python train.py --n_kv_head=2 --d_mlp=256 --vocab_size=2541 --rope_base=10000.0 --rope_fraction=1.0 --tie_embeddings=true --init_std_qkv=0.0625 --lr_mult_o=1.5 --grad_clip=2.0 --seq_len=256
Each number is 500 + 25 x the weight over its row's rms, rounded and kept within 0 to 999. Layers, rows and columns count from 0. Numbers have three digits each. The size before them is the row's rms in percent of the matrix's.

# o: layer 5 attention output (transposed), 64x64, rms 0.184, rows 20-34, columns 0-63
# v: layer 5 attention value, 64x64, rms 0.182, rows 21-34, columns 0-63
# q: layer 5 attention query, 64x64, rms 0.184, rows 32-63, columns 0-63
# k: layer 5 attention key, 64x64, rms 0.203, rows 32-63, columns 0-63
o20 070:506569510496524498523488528495443485466505496448490493537482497496471500519520493496523505476515493511518477505520450509513529473567542493496495489484512496522515523498471474471532491442501501
v21 109:465529524537502489485474496485518484502494510495497501493533441490537515510534487484480487489488497468510552527472451523483475514525523571488478516479511468532520543478464530497510492519515483
o21 112:512498477475517508505449504516477476499506482475507529512534501448502523542534516492519528502499491478543538488493458468491495500497515520468499537480501450449537486465481483512552515497512536
v22 081:489469496535505513492481500515464492485504501494472476533488485497481471479518474480532494476525465494462477529496502459467490558514558511510528539537515461461533497489483489498530503531544476
o22 081:449547518495474500509530515489464510495533525537450488490483497457515514523484489491485493520506513551516515509479439481509516468524499544489485536503489546454478522501514513510496506469470484
v23 081:543516497561462499513509477468544482502511445486482521508522535504504493498513514527542478500467547484468500497519515506542520504520503498487479481488496482464492477437478483489485526464470515
o23 076:523536508507478506434462482514464518491472481508479509503507474537507503546474482498521493481468533468520508499530484522486454508520453483490526519505479515522530488544514541522524479463519476
v24 093:493519489474533492491507498468497507481466495499533509486495484532500453498510456498498480481499520558482457509529478505493521486506493469556553482477510471553502492470538500544516472529504536
o24 084:509467501511464492512539475526480466507513466531507475513486484488534515476537550509485531471525539533502485496458492449509524513482461529469535450514530539499488520525488483489481500508481492
v25 099:517500521521454500499468538491497497445486522477530449509462534505507515503468490502517503478472518440505498529447511544533516538478498537540516503516483515506503500485468501489533482503518473
o25 102:528475515488499481470506455503475507485478508449536519477478542526514519496501550525571512485477496507483499491495513541512518507500501480538525507456492485464528508476515477489526514472443498
v26 080:500537492489528529525475524511555495465499517544539489559504516486505475468515515517471504462516507453513502521504480490523492471476455510473473459499541531483479475498462482528498484499479499
o26 079:515521476457530487545471454473500498493461517511539508485549476492505472529507474540503494550487478458537507462494500502505480498485523505521545518508520466518476519482538468470513493502510477
v27 078:471491467512523442511478541504490528497482493552545500476523490526514516509454503504479498498517436497469495483529501540444517514476524497514490487477525491544529487524479521490530521499510487
o27 063:484500524515484521486523529480507533473504497512548483464480509490501494523443521482507517532541528499524460468493505481482493565478511514464510494514445496526480500456499471531522468531520491
v28 111:525509484498556474488530487487482489531489486484474552521503522488494479518506477516498492494514507512536481488507497522485555460474502428492500502551527448509500500480549496473472517499463504
o28 105:502479478511537488475522530520478481504558520551485493525529463529491466532481507524458485526511508529470486483482502494510516512482490452459477453506488519543480520536466497504502476481532491
v29 094:537472515493529485487498542446513498493481519571525489524503504527482507480479505541469521511495470485531474505482513536499528526475464456486501437500519508507488486526511506464460489512494492
o29 097:527500504491536478523503498498497495499481524499505487557487523499473503492447511549519499498471459490495466478504459468500520543445488512505538501486514457552498548485511490525511512472532470
v30 073:473473495487542475520530443504474526513465493524480521466474488473553483514510525504509511492522528528471515489506471452491491511525515516518524538493424476514496488519493523487535480483513503
o30 067:446456522532502526543468513561535480516542506458490530466451469501512516465498533471482489490510497511511521511487526494487484470509535481490478527525521500514493505505482478538471476500496499
v31 088:517525512517550491502542499463532511467537494532534554500504475529563493495459476521489504517510460485498467486512491528453497503470484456501500491491501488520520539480494467511475475505481500
o31 080:513458455498528523477517497504493479460510512573527509508489503483504503526526481518477523470544489499519475531486463500537505514489479475526538450525449483514508503459528469509510493501506482
q32 081:456476524520557505508521504480518471502511556516466506489508476470521508481525467480526463479486484556489544479517483496470513489513489464450533494490494499494481510512550510509475527506470522
k32 099:460508482532476547524569480481484490458492501504507476507502522522495494521476515491504537508498466496466460493520482522497501542516528466499526493471519502472480520499516454460486557501494537
q33 084:503497493536530473484499477496527501485522524503506483481512454502568523509494488483504486484522523529520505454516453524501486511489460451523514497506459473480466543477548532489477529507514532
k33 087:491524521538494527503528480465507519488505506517505504524499493501514520447470517522510502505467491530527441519501505441472549529506481448501551500467475503458476493491502494492501538494475535
q34 080:520476513515497467508514458483533487521521455522532496497518513518518530509468540475511488505535509549499458477490483499527487501533502435511503481479487506491489560468509496459455521500526518
k34 090:495471524488488505469480447519533477472521510478495522506509510521514504446495505526509497510480476491507496556554455495498505509485506498501502549484454536476490530491514503527550498454511546
q35 074:540530477516478562498470523500502468495495493495478508477471561500451510485532463511470526473475513488510524511486483508481529472459462527516495546500485500479536542506515503535497482495491518
k35 099:541527461477528496516503555461479493516453491530529490501502488480462500506527471510523498488507504489541533458461533529469505523512485521519475467507523498502521482529518466473477499524480453
q36 091:461527531523489457500493517488489533469504489493477489533485509475516511501485479483489489479498512545480490472481541536527483444550483518514525485536486533542452479513491548496483511481531518
k36 078:528494481527516469498524501498539501438503483514492503516492493481543490508463510496492486502536514512517456498512511477514508499504528477469529489501473500419505519515509508560493553509446482
q37 086:489452502485522461506507511523503499538503507492530513552515434486512488534483517514519464516509482482510504469511468486495501534478574499548488491472532489487475504505468484450498488497526496
k37 121:456489496514456507443474489558522525493548515471475502494521501510515512471503523506479533478515520515519491493550461487531474481512499479474492512543480509463487508514491474479476521484516555
q38 125:546493494505502551450496447505519482507471502478497485496528552518467536471527521480502519469483530498519496525475484494526487488507500497421504507490497485461499491489503509541470510518519461
k38 116:525505477495526525503504496453476520491452490506521515497511484474518510506518424528523506504453534479497571497433516508498515518505519498497498476482511483526490497533497483491552477515501480
q39 102:495542461512515557519505501463475522533506516524481515460492514504511495492507501514468497505495452490506517485483503490452518467450506458515488507566459488494523501487523484515522522556486517
k39 105:493564495469500491512481552503485509521479526473515491490478481446449482507530480550518466489511489497479517515500518519510478498504470511525490579460477471502522493509528494504494507529506477
q40 105:440479514540483502531493500530541507508488473492490513527515433479516483493560476506480459525495480499515494493489492502472465524514515495505494491523476528497482487528489514473513493567539531
k40 125:437481505552517503478535476483523489478494494502521478473517528480488512559504505482480498491503504515487494471497531485501467498508484532482512494521490460552480548483546525443515503501501541
q41 101:524515525516522481519533469479503484466447506506469515497498522487528470520490482494459475537458511508506490484476526492531518454484535462558535462526513484515484468477518493499481494505522544
k41 106:496466482510509524507482497470497481519555548483543470465505530468492488520512454527512496488490457485482523470556507522509486475458478489515476496481507497493518520537496547477514482527543496
q42 101:462507515511511427513532521551490522522443466500517499516491484506483482513484489462465515510537487517456509509497468490525479511491512541500496490491474497529515513527522535478497531459544494
k42 099:514482509512507464498492496519497508520509495508521509507491486454509545513515503461519470515536476492557528505559444520508549473478528487446508463539468475491518493496482504476480476482500478
q43 098:537514477535491506476470507532513479469537496495524546537476526506517515488471472518477463487504494488489497514504439514481543544460479505493519508515452492498464478505506518497464492549521527
k43 104:450531472488480560534528512445506516490472514467537492491488484457512515500483469500500496509484548510515535483514507486489524467509501491550509525480466489490517502549525514482498453503485520
q44 103:541490499480473466507528496484483517534496506485540480532519503512496523473485530522540472522518458528487500510432513493523512520502480512527518448512507506511475451507432516482497489465513492
k44 100:503485519493493498462567483534509475505537551506456524530491498484468504520440508529511477480503484529520512460506502478486541470525465494485490462499505531523495521525491538538504480490498488
q45 103:544483533497484469486517479488489501500484507519486514507479540500490470521463527561513477520513486512518506505487526554507510486496499414453548500479468486483498494527508526475498524467511489
k45 097:473537530512545468504464532506488488472472505485528540495526460517530481499531469531534487469485500503484505547506486482509506518484464499500508506473443517490544510491453520536518507463485519
q46 102:507494519505548463523463510507495507453485457551486541502559469482475494507540429526501482491497465482505497493515517497495511518491502517461504484535501524541501501515480516472528489479512484
k46 089:503521466468450483482431445549487504501512528480519539503496517539561480509508507504512495501533513535490499484511467515518484522497497498505480516543502475510524510479508463501497488477532466
q47 102:488482484495480486536499504484546499478493500497531484541495512465519502522494502473507465536538471504489513482497474489487481573514462553510483521461528508473484502539469514469516449515526479
k47 096:495525531454431517501491471529516505523501525511519506538474545509478517509530501486493512478518488540458513516505468488526495464477487503458507455480512560495472506501514481525473482482500467
q48 101:522484532489486532515500505507485500505452506468519480520493552512472498502479543492475502490486515447506473541476558461530488480489529536499482516507548485481456481501471523529492529474519487
k48 088:478497456503480511483453479494514535536529469519463513516505479515552497516527479530491508486515493476508494468456529497516449539540499528521522490505467492547500496507512450454512495504482499
q49 077:522481527467492522463480505469496453504491509525505508488487557493475489487485524483526532486477541508484544508515450503503511487502514478480505503461524500457503466521513463513572543499510476
k49 095:475519495484467504539505519552479464529512497489477533535508481521489500497488505484453498546526505515504511518474443519525460515498502495470487510530499542483486536518515424505506513498467506
q50 082:491464494519445522448491460494490487498469491483505497487500498552534522512475551528519519490500532496533491556523455520525457523499473502491525529484512472489513471503505466486505513501535481
k50 083:525502519524509506489466502538511494532512488566490511522511504522483556454521528474486520494523474506489505480517468457528481467481440505451484521468479470494536501514503487494484513475493525
q51 105:484541504521545463535503535493483517509498476515504541470498496478513480538524451469477475508520474471494518471503548501460518488498493505523479468516475498524493542502519548488481482510440508
k51 087:498481506522551499539545491452468493503499495501485481491476495486467490502489478553508491524478491514487529529451526507529519517476556492534512462501494495497471499457538503482462507522527540
q52 117:503484508526436521486486481506499457465482446504514491512459520490476529530475499495539502492480505504482495478526502530527437527560486521525533496448522498509518517511515536499494502513489487
k52 104:527501497504515497530429489505518472472492476536473519514545547478510509479495468487484517504471543509513484495506468488525498481556511495470528513468482530452522471495485489516537511495462524
q53 085:492468521507471506498485474543522510506514495492452500498509463538479514486485537566523497542508518522551505487526452486494525487479489474475494508491517504479500530528486449483479479447499528
k53 088:492487511472535524496505450536478490521518445478507517473500520527466529532496523537517470503448509542510465481502521552466486510500484493509507481531487483469480526516518495464465519535489493
q54 098:487502528516504515564495522519496514505486522523437492466464518475466492508476532468485511497461488500505491501501531468492519455478516539532511523488515507506490474494519534560485483451471515
k54 092:476485473519479479528498489449509520489505480453475444518506477505494484514473499532521508514511492453526479541488505498515502470515574532515494558469485507509494488500490532485528505495545517
q55 102:451489520517526498483488534519505537463488475508503531538469437483516469499515465493505491524476486483466503468509517509474493520497535530546470475520509503559475514532493522484481464528507505
k55 128:526496522510460471461474493527503490535506496493527517493509539525546514485447525466501500446537529500531513463514482510516505484524470453493524508469488498460492490525518536469468494491507529
q56 096:457495529465478487474553531486470525500528526480498475533512545525497507483529480520464478490495505520457523547513494509532514491511459462485506498509483514500464460470537518496497510516511452
k56 111:513584509465510473478511481473489555507471477483465502524509490506506508506495515481536519514525494499521487503498530480515515484454501506477457501529489526503526531516456484527496447497487453
q57 107:499500512516473457535519496523511476513490494509470481516505513511522476486500515500514499504481509524536477473504527491496496476572509496469518488450459510547458473551497515473526551450484501
k57 090:484495512537538503505469494476444530465537509520485556469496502497533524543488518488495513510515554488482516478492488467558471476486507508453495495518486489516493522499449494526503516472482509
q58 104:526502512504520448470491487479470473493494516509444512473470535504516509492506514527499530479521449525516475531523521545528493473542477455474512497460498499511518515523501528497482498444536493
k58 100:538497501521509508514492535512486533448498489514475501512485467538523472497511464516497479496507547449516503496493426494501509498463527492545550496511488497492506450484491502493506561486489504
q59 125:467479531527509426524507503499488513468492531487527530493474531506502485503489478512508474522484478477462478490528541542471514504497519483544503454492489548541477480514462537486510515515495513
k59 107:521503497453458523512514505468488501543512431500515486503516559527527469554472488469465494488478534516501546478503511491512502490490491506497487448508513490474506538526489517493498502478528529
q60 102:503416513545499510498538489474517491472487507546530496532481529531523507518503483497488499536500499484469510490510466508483485501465454486504551476458494494534481481540502515484470511502533522
k60 106:491511512527504540511521472486505483530497482504512525520473543463519534533515539533476493500483504465460513488491560508523478449513465467504508491508501480458509488506492458440474509507526499
q61 097:515535500521511509465484534469469565444465527511493452514491477511490494487532480515491509469506482501534545518532499497484518475501512458548530511460493483492503519509531522500485493491455506
k61 106:485514494535486478530504509512556481493443475492483534459491474465525478500512493530464495507503518503526468514521458536492467547477491504501504520469513520505532485440501506527528477505503539
q62 104:531475478499513514505495518497482511491499565494484482503483558542458512500479509517509520525487499531498511481464476475439521465455481449529519462478502530520513508521526501541485485486493494
k62 094:534549499462477495532498541494507456492499471488556531518486493460523466505511445529474485506534475465490529487503522551500454505507521512507481506475507525490505459496484495507519488527483523
q63 096:524505562503477543488485497497491508499536546466420489502526452479510479507478494502482539556482497500526505477499493500480503513533499492479477471534511510466488540495492497503470493515508465
k63 088:474543480535488450479501481519492509499489506506500474482499500510480501508541527524571468467514523492468475500469526483476512493536536504518475496477538538486475497510471549478497532467481528
v32 097:534510482519529495496526463542519490462467498498509468491511453526460525500526450490516516531516505509532493456513503500506486463500481492458499494498488540512515481509537535489452547480459491
o32 096:489483493471486486502482567467475499468534528550527538491488556494476465482502506529517458507486531502488498488491534525508491506543468527529450503498519508489487508457470497501491501516464492
v33 104:515472519502539523538457487466508483499522524500500500506440531492514531501497492496492533492496455474480463495504491489500482490484517512510467502490487572520521515455473533486544500500540453
o33 090:474492471474501509470553524524485487518502526517499487516523444489534492476477489530515488566514507515518498509504484519505520467502521478482485439557506464519500493500516475491486469467486549
v34 119:498520456523527477508512469466548481495514504541486507524472509491571453489541502512553482475522496498443495482504508500502484482502509471512476524508522484503543448488481512524521496490497497
o34 121:526477538427533508504522483510499507536479547478507498517504461490470513479483503495481511530497485452488519514479532490527507540452527517508478466543528491480494533498461485492513469523494482